Weights of a small GPT-style language model, trained from scratch on English Wikipedia: tied embeddings, a variant of Muon for these matrices.
Each number is 128 + 24 x the weight over its row's rms, rounded and kept within 0 to 255. Layers, rows and columns count from 0. Numbers have three digits each. The size before them is the row's rms in percent of the matrix's.

# layer 2 MLP up, 640x160, rms 0.285, rows 189-300, columns 0-39
111:142136136165171155155128139110157093130123160138115145139149114091149138133168109115125098145112149124114128161129144144
100:111151145153109118163149161155101096085122151130167169118095144104146154130133139146151114096083111156137141195149152146
096:108152134138094154121121122092125085104114165100122135090099089148129138172117098128128172140146128124102118125106112150
108:148090130176100124109100111148110196124113127090180144139091127157141160126161122111151147128109137111092115137118123159
109:109184114137070112115089178090158143156124131136140134117137150124159162110095110136098095119157131118136107046110079150
100:113084061102139121103149138102105143169091114122108144139149085113084143169137137170132124149110160149122129118101143117
100:125119179114158109124170163133138113145121162109167159130133140093097112144091131070118147142123140150111169161132118153
110:138156114105131134141118125177155098096145107117082146078073164129096105167108148136114115123139145130159171130115131132
099:150127187159126121064123097106099096175126093112112136098128126125075176171143107113115090139146131124116156151118151130
098:124127143144133125106159118142146107136127156148141174123074090161151163153126151111127077150120117079125088115166148145
104:124158137155165136122103130127136111122100073098111134095073134106105228152145126092142102114170096170103117149104130113
094:080161153169134111118106147151131133095153083117102103112087123139136140129142123130122122146152128125113113119174098136
092:143204119154134098128132125150123117133135157177153173128108118117126146106127147091093137106121091167151140153114098191
101:143095127137112119137126120123087136155164158149126126117154091128156119130164109137138133131122080125139125179144119154
098:126182110154106102117149111154149140127079153120155179099140106144120115135121133134120041103120162118145085156122104142
111:082078114120151104146133089088130152123106163163115124148149141128144135144109101171115140139115149122117108139120122176
102:136151143129140123064120129104126177101124118144129085096143141118122055128147105101109084131145110118144139136136095160
100:140135142147151115126129121137091147130143089105123116105097134126139129141143128130111125105106105135136106141116165134
097:102167156184119134131110145128157142128143152116134158139107127125135124129175107101110170117150122132128125114136138096
103:114118162103129085117103143112124135082135134121141139140168157108132103141178137166101123159072149099145127175114142126
100:132125106140144160065126154132117099171139127152081130129119134131103098089081105120128163120150138150171132095137084121
103:108141097082114141124165104147135104162089154166164135151149134080142130109112174138122100115153140164103070139157132152
101:125143066137109137137120161110116167130166147132166115159133115202144138108121117167141110111128108146194120181138089098
102:098155149099121109145103113179113112144152101157132136146114138121165166147150131164121076111099120097137149155122158165
101:176116136110110159148142117123111108126088126114103110130148050143146121089124136123132130143149149107140120113133119130
101:104085173122100110110121085101126124125161136161072126153107109167084122112115169115135138146127138129142116150180128167
112:148128121139138105182140118144105130105095133173142105093160137168084122113165123108133129161138175096176159118143105160
102:165107123151110148136157116138131151123122130162134154096140151101100119136159097113159081137124129099177123130111139106
096:173101116120147130176174134115131131154157161112101090120128114127144102153126080148126150109141117127078088140112108120
101:128101168141138125100124130136111138131093115130115121134127125126140089081165112108113114127121118108118163120108080148
102:108082112157145124126175093161131109100122161114141114092106112107044128154161138093149105162144144130149128112121130126
096:061180159087103135140167138116102098090126116132144107143125114117116093151140107132121131129101108070164145117136132118
106:136208099150108156155156142151138133125105137120161161101124111135095164101082102156130113099136149118106106137099106164
103:161163142140174128181201162181125103105119144140116118087126137115118159124097123164150138138141115149097172134118115118
090:125195129088154114148097107118142131091115124147151159121152108156098132128149131131129103137133100101145122118114108125
098:092116144173153104186152121145150147064103164122207095135158168145107149149125122131120107145097121119128106138122115117
094:170140152130115143145127142140145133154142145167119117147097132114159160119141174134099151098088137139110098177112179114
098:123132115148136088113119147121112089110144171125141130144097144110140187110053098119118104115113152143185117114150142137
101:138125121152152124133127109134144103063138096133096129122132146101101133129148108136093164174142157143161087066145104156
100:132163103129147163158122151113145109088125178147146179151143162145125165110112126139141138091104133145114106119140129122
108:140135113160117133122151126135126188139143114094138135151154125138149142129123145115131132168111142178201110120100109084
094:178083111129153114140133135138171100119150117127130160121101104118156189105090111089141130104125118160114138115134132132
098:123124136136117155083135143130156167144128091133127129111131131133154111102100076123104113121113117103149117116166098142
098:106061164129144134126055149112087098141095117108126135116108097116137093113126131076127109122132112150104092101116125131
108:091130129139117172111153108102118141134145127130164147143148141148124136174124116135114154137109137115121160157125140127
100:129132141138128152175112178131159117169076096151113140185124100125151136133133150118152122145098127120115131130131176171
100:113126160135110170153112165133130157179104132132151125140094090109132132131164121166125130127116089139130110134124128131
099:136179151107171143112115109133103151162143077129148135145174124109137136150155109125096126120150152099153130109135127139
107:120131157121122136157119161134151113132141118128100154161148126177123117086105119101118153164161136127150129121154093153
092:095123155121133134148137120105145117147151142102155102168110133157116111145150140100113153115133176146189174129084140101
093:154120123114128149099079154110123101115132165089080114137133117135165123151151100127129092129143122110114085133080125137
092:106168171143148112108138140136139124115098092099144114155123102144184132130116135149141149086138153137117131078131177157
102:128134126126121118142122141167119131099153117139154172086052099153082141120112108114126106153150151138145149084120160153
097:126134118121162088158142109143147111142105126101170119125178123103119100156127109068086121088083142156155115134131130117
105:114167137135147131107111112145138092109111148136140156156118120087123148129111095095137107109144136077147144116140143152
095:131126183127171132108111145111119096119156103140124098113122112158161119137150165144087077088070139118119116127115115163
095:156093119122155103123104136161118098118105136157147111125150129161114112118102129095086111137131129117120153119089123183
091:113127147129157119121162101105086116117150109132126125119169140115162149174139102105153144166154104106087153120130076131
091:132108126132115130138118040145118094108131137146147129140183141167143159128114095113148132131106130144140106145126101159
090:149113132148087098143103085096133137130119173140117074157131073115130060140171155138113155117131147096118154104118058100
101:138126151123150174125117139105130143149136096135124102136166092159146107143123115133158152174135178081107150122133115116
087:127098138146161131163127120148114103107126147153135136128122172114104088121173120147143171145164151128103154136151159135
099:079105161120144126112112118128119107155105128113103155129102126108147127198140172131137136115112142197115146111122107121
096:128126144116115089100122190182128134119078116158111063146146107148160133148162124143125096171118118106133153160105107120
103:119102119147155129161128101084135141145119138098138109176146145115077087134104097124116140101136110137109152095109135131
089:104108166179121170106136143110144137107136125106119137124156158091148131150126157183128125128129155115158115142149101120
097:138126141098112132131111102141100136138155121177183132120140155136154078169098100133176115139156130115134107103110128130
092:117126135109123115143093101145141137092154136058168122133090089091125128100116123136135159081149164151114111110138114117
100:147085135110121134116108134112141142126132112112146163156116160094093152156063157102126080120098116154105124193139119159
093:118137117152109110110123095091110121145139155068136123108139112135160110103149098101165099129118139140162130105142126078
097:152168136114105136117121142161107086108138086173150140145074095131143100147116136134122137107073142131129137104118150126
097:129128098130122074150104135141130146144167083177161127095127094131188117116144124157117108141123166144155110136144074116
091:127115133138120146081175154124080090109166109120123136139159097142141095165135137103092159145115165146114113122121084114
097:115121130114132097191149156110202109134096136085109112098124150129159171148134114146159106112147116152140133127098150136
091:149155111106127117101112120198144102114121117167106137137107076142104140126090117145151117167137116107080137159128138119
093:111123116092113141132136128120135113171145122110146154142084114130123159158160164109131106138101159142128130138153129089
100:098089119116160115145146153152130138146138126138187155122116130090181115069145124092172147142116124117146113159141144116
113:131081087129165092116135150135157112142133130101115119142103130124132141140127152103161149111084113120098100125107134119
076:116153139090121142177160111138132128092103213154145069080129141103141115158113132129148107138136133111091134090124137093
098:137091133090092088097122139141109152150111153115135168131173135122147162113106126147122129150151155132148091138146123140
096:095111085153102109152122110118122122106140103113105131122117150118142151168128112161131115093130093125119087163126139127
095:137157095088142150130107132121158108107130153110085116149119080147083120128124153092135155143170158127115128084191085118
129:104148149104133115108134103106136131138144132151117110140122124135126100095078128142125136104168135133078168115108095130
107:126102155151113111129137135153134130127142112134120188155123177115129155141135133150109107115127155121135114097139147167
102:142169128156147144108118134135116118056165123068146102127123174147114125145135100133145164090100144130145126132150152148
092:114065108153116108131158147101094126126102116162150128095120114151097149146151102106159139137138092151114172155089134079
100:112096125143095136117153096130149148135121131119117107150142136150156135137148130142120096155102134115155123116128091097
098:133134138091107157103114092133126110135109131128128135097055092148125124133186131128132134141130104166152135149135130089
098:162146093133169105170160140142137107110092132087088100109146136136124120120097157096122144145109128107074142156107145148
106:087188128117094130114113102156110120129139114141156177140085107150163154106123169156126154090132131156098134124185134105
101:110079082207117133114086130128164136167093121141117152089182139138174100127117153092117136154104124109127169121097155155
093:132125112144166147074133151115090148119145112100153159087122145098121125086096098131128116129159148133133122147168131141
104:163123110108155148124140126099098145124136124102052111099162102135150109131142174133135128167094129152156143155176149107
111:080090094124102137141114150134160131105096122151119138093084114095122127174161122104166105157154133135117133147106141093
097:080131145109098135140148121119170121133122169094150121106100125125150080144134136126137131149093146089106138117134172126
094:093157153122116153140170128094105115101126059106121121139130182148103133097148117114134151122109096138169143129125155144
098:085102105194086118137170186108117108143132118152134151151144121133119107155116150167132145102154135119174121112102122150
095:085111111124152136139139099140126145115119131131149129117158141194071116115086123142107136070099094149164110140122110155
098:133134093113136111110151129136135101107087162096113112137145073151139138139111144131125125135140126099138158165151117147
096:117164141131134121123127170144123136103134169138147130111113108125160089071133141112125175133112111130162158105080115104
103:114151113107132117143128079167191107114125153165147126131088154137137127113146121110101143149106136140101156156106135146
094:115108064146181132114116118102165149129103124119131099126094127104135160082105125119162164155145136123119160143104155124
104:119143093209146110147121143118137092119129131096142131158142115120106148093099158168124138148087116140117085102124150151
090:117102144163156145116144163100096112120097118142101121150106104124119147135162144146127165128112120143139129171090167107
100:178163150104131145140169104130122151125142161130112168161154117156120110123136133128131145151145103166121146119109152124
097:101128093124164136145158085103217118080143156130132077167142161125109084133138202140134137133149102163118147163132116122
102:125137118136159145114100127126146115133154152130122137194138100112112178132175124152121104148143149151176138121110121164
100:146164161152107140118111146117115125196157144104092185144113161116183098111120086092118116097131133133125124120126164177
092:126139143113101093123135109123132123119112138136146145155119133142102095154162117073121129152159105161150145135120123163
099:152132129126144157096164111131130150137124126107118135143096108109151173171105117123120131128099159109123121149153128150
100:125139138124126117142131179113073136087147136125171115134128119151142130165133080114145151125128150110129104072092112120
105:108128101111105121165151128099116113116089154114154120153101179135124186141172099133143081107087118081111135172133146100
# layer 2 MLP down (transposed), 640x160, rms 0.517, rows 189-299, columns 0-39
106:134090131121149074086132124138126142135153120094138087094120183116137145113158136129106165133145119138127147131089114107
105:149122154118090149090092101102152127133112123167112124114161106101170182096134108100126128152161117153156094095112111127
097:124174156166136084118113129140111147121135112189150094108133092076099121157156150079144110146142118146131107146114153114
103:090137075149117132116160140133096111144150089154095119160106087144151104091121150120145110118115138067111131104144120135
116:117112105145160139120167145137123129107110165160130098125149142139117220143137112134131154110090147119130162144125136125
099:164154147136110146140121124123107141104116150146136128158114176125131107118106090103138101112132069107122140129123107075
094:114125065130119173184124126148081158087171088129095132155124119164143109116163138162131095140127133084130127068118084083
101:136111082114122134135152166143129139107128082152112116148124056145130129102157152168176181115100128131073145107159067119
094:096110108110163118170132150143141168090109128155134095169178110119122071110158172135149136129100143143092088146157121149
092:131112182111152148125087109131125132142128135142136131129155166159121126135144086156117125129140151116147140096131158155
099:138131157137100119112144145153113130166132130143158158135143117139137059139100149157099133133130164155107123099094092179
103:121119092135128126112142123147094115136105188116142134079130131167092096127134138163132139103122119168187165171146100144
088:107122159084140141146120154122137116143116073104119061149118121167112114145117131123144077152146174108124147109145163087
094:120136169099135129109119076105153115083126132126146164138098155121089149136103129130148115140108166127152151073113121124
094:129122166079115134118115118106094082139131091129148118128100118106153125129121168164100189139128157113149124113164145133
107:171157098135095136141120143109127128155167116110146131134104118206128147148122123135149120115124106127082122163098203124
095:136107119111139177185164116148161140130115143092145123177129145143172169126112098133115126100120127091170135134138144168
094:104113139099099129123128122107114105145118185153135155113132141120116161117107119114150130135142123153127183083121099144
096:120125111121113128142122096124134095152095113127112084152147147127110200100085151142117083121101110110100105136133087130
096:111131127126107143134163095140145126157125129120129121114085152162095129120108156128124134080136121113103135081179157114
096:142145151074114120156130101122138136142126133098129116128140129141115138134132149125098095192118114157103133175129176137
101:118119104161147099123089139103151160106173117159127156120084131146165133139148106112109143155045116167136160113147094108
103:095119138156130144107128112143131119141135088092114150164128141140093070105123125189120160129106141144087096110139129162
095:115111108165133139134160174150162153096122114122107095151159117106102102128124118119136215139167180156132115112141077071
103:131144112164145148118143133122161089129125114116136155116110127146076114159133132076122111151081154149099123138077152119
092:139146110129168118138128158151151102142122143132166108110150159077162160164127083116159113106107128133133114122074124114
110:128162146109146144138099149144156104130126091048126096160088093106117113112132152098153148114121117143146122157098102145
100:136143133134128095150142100113114085124140130091092137131105106105143092131102104096116151085108125119113148094101123132
097:129106164127048130134064094137124132112162127150161160157159151112128100098134145167147124126104159138130166131092116113
092:110153097143094137133155147117148111116147136142149145127114117124113156146104137141163102129136124112143138147136162090
099:165106126135103167099092163092171140156156121119125192154152154127143119112069144131095184110105123097129139124137166105
096:122119112151149116108071131152160182160086148138117139127133147139159123142087152122139134147143118146121072138157128122
109:128107131106173119100132138098096109112086136125094112143150175148155146138168143129162145139151146137129134140116153136
105:125139131149107161116098139087146135155124129089131133166154116119117098125137137135123159140132159089146125144141136134
092:132108128109103135126133117129130106143102112119143100121131127105182108158121082147123179134150137153086155150111187139
097:173140103115103128109109142097106148150135110144112205111113115095160161151084134086160128102154133147116125112135108145
096:138139121150152107142112133125118125122110080113174126093155139097136126119135097119139096137163165136133144121115084110
101:166111165121121094130117156139134124153120124134168162101072178113167110148164132113126114122091125091139162128118157093
102:123120118131126143156103137116073145141077124134172132117097129131146128163118103120162149116132133117109116141147160103
108:140138139148131129106106134122102109100139134100107091109153122080121156124168078067148096132141134111111121133141120120
110:092102160121123086117114176112123110088153136152100132106118130149082103147150158139137112109120114090106136115123152085
093:085186143133120136131110105146140141151085111128122099157148120131099083150134144139100110161125140108143134134117110125
100:122133099136136068137106123116114108089132136124146127117153152129123185162159138126141150147134144139147116146077131172
100:150143110134121153146134132125137142135103115119115118126134154132105127097123126131133139152128149128144151137101124148
103:119129145148116166114131162103113126115134100112122130083132143179156102096145136143124148080134165158119110150143090121
103:147146167106096103141128101147135159121092144153118145101116132131064125108121114110145173101170114144135121153150092115
103:137154117107168087082149098129114113083128121118123150095133122101151127162117153117118155114182130092120096096098093106
100:102127169131079132120117117155180103125122125170094165121117143126130093083131169114128158123153134178119119155126131116
099:168149082128161096108127144121174147133119155134105113125142125113161154144136087131124151119103131151083130116093131107
091:151129082127154148135109142156109144086116120164130107134134130105148145143104074146109096085096110118119113137157125192
103:114102076157137125147161145165127115108095114187136158120144202115105144076135132118124151117153142158131160146148130115
098:147072103117126155166104119128143130141145150144111129146126152139121066126140132111121124157130146153131127158157088072
103:128155147085126148145097110093103115136146142110113123135175137119115132124143097153113154100118108141125121145107144146
095:164140136133074139104117153113127114155111105129066113124132100141148100090116142194161125121164139165144138131119149119
096:120131127125129082119143138115130143111138088131092105117162131166120140119179139149106141139133126157151138154129066099
096:130101095134118115138164133134112138125105136111137162156139103106127136149099115147144150150157135106116137107120157107
098:070146136133113082123131119175110145161137120123104152124171125114135117125147111167120101097148122114127108114115143101
100:121133106135118172133089148134153158141111096110099091142101112155113076099112126120129151119096152164138121118138139136
094:108080164086101117118100191131115137136171127153114087115104141094118151138138176111120123130150134106142137109134159130
097:148105139067158130099132154133149111060108143128152153116108156092148131135074149086166127142136127108134102133117173127
105:121091116136116069138110124109148091106137106128122123134104165140142130100115087153097117159119101154101100156122153134
094:154145129145098108053122125118114145113136143131135127129154133093127164094078126132096138131121113113161148135102129078
094:124103088127133136122147129123145138108154125150120128176118106162113108093109092128119161114138131094138130145133132154
096:145130145122126162136167117106127119110139132147116158112149181103190172112153169106117153132100103123103101112109139138
107:144131118135115169120116148111108090114141143129138146103157125163163156161102151139164114134112138156137073146125126118
087:103121123150114108151138110139111108110100103116147128129105116118147125118128125123149096106140128116103101143158113173
100:118133102165155134134089180149158144153116143078085110115097099154083180144133150119078147132088145155109165172126127130
098:176145103143106103078153155125139111162140078144129129109139153127122098138137129121132129175095117139127097119172095121
099:103139093147122112157108112163147136100131112123115088120131128156165099079133120159118114151118170084108064073152132083
105:131107094125163159101108129130100149124174133127148139130144139123169143100100117110128157123151118123134126164105137131
098:108113133128151124110137123097121193143129155108113079115180153143137179104119100135156137107167127119131138139170137152
092:120134144139105138103138103134132141116098162095118120160121170106088115114096122142139157136129132127111127115087140168
095:076136106163120108177099136136143194155136158139110088113125142152090168130136116151132143124160107100134148132103110165
099:168095134104137160108084121150050130115154113125156186113105102151124133144156155124167107144147104109131102129121159117
082:135084119138154086106155165115121152159137117136157136127181140126162123127119130137098151168179137124159152097145095123
093:141174153136127138136124130123158123110156147111154123160101160169084129095133123131134123104116112104084111135112180127
105:117170120131110134146127146128159141069156105080091133152136152099170122175145122120126117143111132135132118080174148136
109:128146174115150103145119147120160149112120101124139117123149121144147115149138144138116126143157142134138141123105120174
087:132095126140121090096093110111111105165138097142112127131133100151111119108165115151131129120105131168134158154130128132
096:153154129142144131124116109124158119136135116188110154142124161145099147145094108108113091125104123163133163141142169157
100:068133120123084126151132111145147142107129089153147114125118115162149123110166115109145151119125155125115149143143142149
102:161125124109105150138126096134095134142115161136119170121145119129134121133104095137157102119109129165157117115098160093
108:109149140168145096107110126141124139114113099105134079108150145101114123112137078135137118203106176128138097176128113167
102:167148121149130121111147126144134111121112096147158116110148118137116152130101109100128129157091095128111137153120144106
101:146144128133129147150177139124129113159116164136120114144138135126159207145086148140140098139138149133150101117127118094
092:139178162113142148115107153148123110115130122101143145171113114134120162159120092128086124176103164086129134133162156146
102:122161129162136161136094134090120133139159077086163120128129118130155140126148092097134130137119166154084130150120138162
098:135101090163143130141136136135171106138118115156124152144136119085150126161074120117130109119171139108153162132086167135
096:082135130102120124107127060127105134143163133128184135122094150119134142163139095180156125114160115122161128084153106118
102:145117144113148129141138196129166112116110160154098116108131175103119144141131108104093108154123122158148108091092141127
097:115186109098107087129157128111126131101108130126143108086154108087146142133142101127110110126116125143060158123142087146
092:130151127131145067159124137143145129133080128153133113131126127138092138166133137204121158132123107117122156129117146112
112:089098087140117114146133094149130148086123173172128149115126123117100129149116146081132100110133124130185098089138094117
109:144116134168131133073121129123092100140166128115117159122163080113147144130107116129109151147084126173135132097096132138
093:145117113180176111086127131139080134150136090131105111137146112121145166144112119124122116126115117171130107127156081108
096:125104084157101113111100126121125124114129154119132141152081115127162146128110126148118162102105142115147169091080099147
107:119126158126125104111088121086122125101084130106119116119134123134138122105126126093130140174120138103143158143155138128
092:173165135120107115157115164090113125105164132123093099185112106120135145129153121132146147182144149123100138126127142094
098:150144153107080131142077086112144152154156127172148126128097166115120109160161134137151117132134128142145104109110118099
093:144141100159163144125132137132137117143108094133139125123134094142080125105105115107144096112153138134074106149126131133
105:130105144137138138166131177104126111113086141072097123142173124134109061156109103131131094123120130101119065145165098119
089:110156160093099150136159124128107138079134128095123132153143134138144096083128154161131132128133120123100069159142139120
099:195096164095134142129114107160101173133100101152102110075104139125171130116126121089125139091140117127138130133107085135
090:125131149089135156133095083151172131150153129119141149117140156142126084133114154092161112110102098154132115111139131151
106:148082164131101079125104137108127103134106096142125127127113163098176113158097110078127161131085125144122119114105087116
100:179144108102127144129128137128133100172133099154103149144136131151162158159121131113160131124148120106114077127098164139
092:131153141144117116121175132130126140115115122113154140095105144159127054135105163116153145104116099089134143115148138128
098:130141114120172123130147113124138139110118116154143092115139097113101100117113149130134125123097153123137108116106140121
095:135114124119121122156114126166138148117131150109164135120158111139152128130077157141131117108098127103108101121089094114
097:144142124152096107099096156156113121141132188134137171117120171180094091106131129170126121168136091157110117138169170151
103:163130124132116093102146151172127130148143110127135131128119120099130095158110189172161135138133128094140145111163153124
# layer 2 MLP gate, 640x160, rms 0.268, rows 190-300, columns 0-39
102:086127092123128092143164138127125125118119150111172110136131178138107121154156134176089124079096094101083183143129165102
097:111116134124121150116142102106095092099150156120155148093133150103162141095110074137073112133079125168138132109133118103
101:135173093183144154110117120181136122125150121121128151114104129157127100107140134098121142132125115088198131145083111153
103:130117105115116157147128139127148097105124125097131122143151142151130147180127123133140099102128137114123131118128141130
099:104160136140145128137133114152146139113155109125077140124171126140152158119115125146113129150169141082115135116158185115
100:096158097117149113154112109102147137127130084122104111126126097097102108132142136138116093139104093099177116155126097081
107:141177123119150101146092133146132129112167127088118084148153127138096113135155134108120147122148098130122147096126102130
096:088112127103113095142158129132084134117133174092136102154117141127169111085169112108151165086088076117125128129139139125
093:108159142080111120124146134098127114081112154134150136179108092130096161154188141079132111141091117102144114146138105085
102:159096155108129139151105115077153084124123124128113132079114151140109156125154083130153141086082148098099143163139118134
097:114135119143113130096102136149144084123108093090097143078114135127183131158092131141100119101151147084113133135132095156
090:145151130131108124136127121135142107125133137152081109154087099195139162138113127103117144142140127118125155170120099141
091:104127116119116096131142120125109142108106127123137147131138137157116103169150112114136139123103047108183116137134141095
099:116128134096143122112124111156128114099147128108146137116184144131138121102150119132124129145147138108173113171116095143
105:111120147124100049124108136142168125124156152114134138146104104111099115103100139097128136115146106129147105143174139156
097:126131116132158128152098136159082139131102107136156115110156132089136083180062115108127123179131128150143130123155168155
098:148095164148158097138113081115107146134161100140133104152104135101115116155123144118143105151142116126078118118094151175
093:143139140141136143133120130133115149152119135125117147103131131120140135153148134111136139117100115083125132139104178138
101:118117129126123132108129068143103115134147110112101175167140119128135105109099097120129156118184147189121146112172090123
098:102104116148116155106104137118109145118114121117152115106101066090154143159091135157169144095110163091140088125121165121
102:126185110112105112115127138130094134099167134098097173076109120110135136149157090076135125168112079136117142132102111148
097:124090151162097153122099137110159098104136101118136125124119140126148130082114095156125184128167100171078144095125151113
101:161153131106111148104110060115084127184113154125166160113126152148140113135155164122108102118052122108136118160091168134
101:141122084099149101098070182125153116154120129136145122139118115094146102139130149118113117118079153171111124136124134137
097:143129115145136149121117107088136142137149114113112092112138138134120085131116082143089111137143134149148107125147146128
107:146166119108082114159103142158134117104116131168143102157097079142134141099145155129163104117121127148118140140093108103
099:132146153079138124098090155133151104134120125158149134117127154123097090102136158135112132108129135154131170126130171147
109:164113166138136120131172113163173105100152128106124144144112124130130121147165149142093134152113099074123164117101117144
090:103125112142122128115144088109100139130121092140150103123157122137133161132138151111108141100127126131103098107086162161
097:141120120162116107171159178089111174157166128118108098120124098139117086152139139125151124158126122169120141159155167153
094:126159165122064141127163101127064101137179128120122123125131128133103105121134114123146136097089117127140162081151122109
099:132139123132156125128161120109142123132148124114133111161147150114124187123116141105121146114123142150100149156120190127
106:129146151149095179121160128103141112159150095116149146139160119121096102125148134128130140141134147081149115149150160146
095:144094105142121143111145122115134123160095166160132116129141129132174146141112112194102167155132161140082131154114174133
100:132106136138120103114152104121088117090135127131138097120131115144144169109125159095095130138075115094106113117089176140
096:135107140119137128130124110129152155139112100110127119129111104089135142093142172129098111068144109133130131155138144116
103:128098110115106155140129102125118140135151154128094128110166073144090131125118146126150122148145101117130129160131112178
103:152116111141146173125107107136130110142120125117115129135144118146086187120150106143141138103131118103100088141054130085
104:121161137125096104094157140115120165139135126099098102126156166128088139160088104107090113139105112137122119124078123119
102:073139114138138143122140125160116148179183133147157161175166157143112154164072126145137153135136135132180122124119123105
088:120150104112144135132119160091132115133113158169161110162121128137132146157130119112134128105118094128159143158147149122
093:158123155141145131119133091121142157127130116105065102113109139149131138115160087119141084132120142149153108088125105122
098:166140143077191146135145065124124123114147131164065156126125097134124129139141137197112129093164174106153122114120151136
102:109127085090157128134103141176132124136178142130160149151113093145130177136120122122134154152156112098125126144140100132
099:121103111090119113138141132118146133142143147104123134135124152150159133099142123193130122109092133123098147106166186117
099:119153128091124149102125095165130104097099106165126132129093096138144097136145132111149155132110151114118145098151127121
103:130129089152133148149111147123162158123114136084094133129153080117152159154132124154115145097097102176123120171092104134
108:152111089140096130087161126103153164141175115168117153124120143096127117135129090133138154152162141151117093089124103119
094:134148106131107080117112110110101151135094132116158114159121084132139134123129106127108168096123180084111111117118129114
094:156126118133118140132092157135117094115124146167113115111130173108170143160110092112112101106150103139140129116090146118
094:136070073157136142142104098146119140153109127145118121144067125093124121089088136133129150132101113138147134111086113122
104:126148135179119137091135119108135166136121142109102171110123124104134128185166121141120136127116101119190113174067160158
099:165128090090103129100160131161117087149109111177124114142100104138153143127089124131117134098074123140103125129105136114
100:114106104172130150131109098139167129120143143136137115146125134112126137134198094158114190176140148090144116151132124125
097:137129140130104142084165138109129120090069127174112143121110125078122103108145127151158162073126124127127147106125121155
098:083165129148089171145114143123105154141141119144156152127129134098132154143142120147128158135100148130124090120133125101
098:114128126116136138122092158156148153146087102123106129140142119180156093089131153127135116075105124173136125118134157123
100:151133118133126123123103062125130116115113142137136151158193130168142171105117098125159134112111127142163094151122112138
099:148142142130133135172068086118098128133138143150111111095138070146126109121141159152060141141140135092128102122144106119
108:146126137137114073135171105118158131134140127073131141155090119094095156132088135115138089095110103147190134124111115133
094:132116101123136143116129096125118067133092118111113090104105145138091156171126139160129126119137142195121128109128117140
101:075116118114129157128155146101170150127148157139129120134151138152086143129126148124160128085147130097134145097161086143
098:144119123132128145109116162126161132139113064157119140173172100122106129102164157145135125102086182137152146193087122140
103:099113113122127128130096120101142123124129113147077114128083116116139124073170137095114138119108162110134106129149134148
093:105119112099141104109140183165099148117152138115139135095156120160144123119171171111107119130084160149142107110147075119
096:154115135134093153106156112093091147104134108155129081140114140110170126096154115148100124112131088134123103137105156117
098:157157115145110126097159142054125126158137105167097142159145153168138126140152125110118144157091117133194104117154117134
097:153112125106125111134089113091117153105121172130132079113138136155147142142165125173144134167130156104115113080122130106
094:113133151128139129155132119119124149121169117133141108126138167126124140159147170116097124170089101090149102125123145165
090:120136115081116134122143129092100122088114100079080097111104158152146109119128115146150091097131146095145142121138132173
096:149114149115134089154103133157141146156129136105095080159166137090126094118109058141124163135124116110106140089153147129
098:107132095117100089159095162147151171111127141110135097122151116188098157152152110119136131155114141060133148136102102139
104:105143119110103096134142156131176120162120152129117074127161105114174078144126116145126164104153130185130128135175121124
093:144146148163146137160115172151150161126110130133134171166080101091121150118104118070111153125134153093131123128142138104
093:137099160144155123138119135152144101086145139132115137141142164086148125144071111133127143136100135107098116131153153149
097:093119107171140094131103116173148115171175153145101160089094172192117141067083133102107078121095114132116156137086100143
103:121128149109124087087130124126161100111143133154115139143093120113162087141115117089149123117166153129109117086129150127
091:130170127119122158165140136142114136124106140137134096133105121132108173122100124125124100152142111104141128097099126139
100:133135130131116105110134157123128149130142132099110104120132046143152160105148132144100108149098154115129133130113086113
102:217142100140119166145113108116113152158117159127111148124114095131154091109145131147124139127111153170100145129153129116
098:129113115159099113099109161099110155130148135123122120140114124101177112119162155121124143132151112113112138147100140141
111:120120153133101132156118133172131136144129158138122091153145151093166140127110139127113127136172160110133115108109113081
102:088114103096087161146188168106151173143104112113101192110132150098155137123139096143145114105122088159105127121149165157
099:143151100124112105128127128149121146111154109050134110131128112170064126125120136155157164112125105104144104132125166165
094:131094090116106095183113098066108169152152135162121134123154131161161099132150141134129109130107104147130149152094124157
107:111097096105163139158111119124155159165122143099132150142137125160131145097149148106137127075120123104100147128146123112
102:094122145186148139142121147155157164145138124121163112131141188178108130102123116083133133103150139142165094129088146105
090:151113130131105151086176103120084104091125133144155103128114160096093128125132067180142158116135112114161161162147133123
104:117111095118121125145126130120150114120169146136127134135078066116129106115147130116140163193129120134134113136113119141
101:149132130162113110092161163163119130161169107149116141116142129097151097126095139035109132134122154146150162144108125132
099:118181151151159086155130102175149106120109114142137120176142103124093115132157163131139170137163102127117152094127123132
099:158154134094118142137120133070128129127144095116079113079128142103129109124115104167143140141104140139110192145148127113
109:084097154111162124099094116110134138107140102103165114160112144147128124152109115084134153152116132154121147104152121160
097:141128084154121127138131148156159133136091115200098109137159122140150171155118157167143121161082111127099091156113131102
099:151147159125114106120123135135119159126125162097142135142171167149118126129130144141101126146081073124150111149123147169
103:134102139147128144107123178130146163112133102113109133119106128148118089130120142123094152126133150180133141104059099113
087:111106103136102126105094152114107128121082126121104184125145135177101132129116124112143072108139103087140114118124150179
098:175142175115106125129173131133110092164115160124115121153097154120136165132178115121089122135145089094126141084120163128
100:176107151163132106121147125142120088125102106113139107062116076137100177093084123123093101097154137052128139143118157153
109:166119163168139133163139126111129116138187126145135137183154113104127119137126164136140137128096146083134093137122126152
093:123142125096119143125114117102046202089142107118145120150122112127143092105146146155112109098166136142143116092146172169
101:188134098090111116114092109151172168164134154149125110144123114125114103138087157137083171136138133163113168122108119129
092:135105110084119157144086121110114144139152126172129158112136154144154070156132167128114147078126106163155147145130166116
101:106164102124166184137141124143146154138147105131128147151108108157137153089128127158120083129129098128109139144150137121
103:181095125087126119133135168122109132161097120150104151087092148125149158126166109123119108160149106106128111094115168139
097:104132129138114086127176126102100128114108180121154155111110116125117104149177132134168098127084116138137132122099171139
101:122075115074054153155111096153134122133083145142127143146101173141128133123128098114114131121167105119170146157162122120
101:145180153109151129129133159113124072129135087148093140122099134127104118084157132110130151117133109149139156119102149147
104:124144153103141092114080116107122112101152150133124067120119098184085115136167131108134130142143114107139129143147104108
098:097156150129142126134150151191124197135158147164132177123091105112132108127146149121092125159159101157108158156093109125
119:147063085105145108134150126115158140121149136080127118178127138087094130098156153152113134108124140109122153136137149130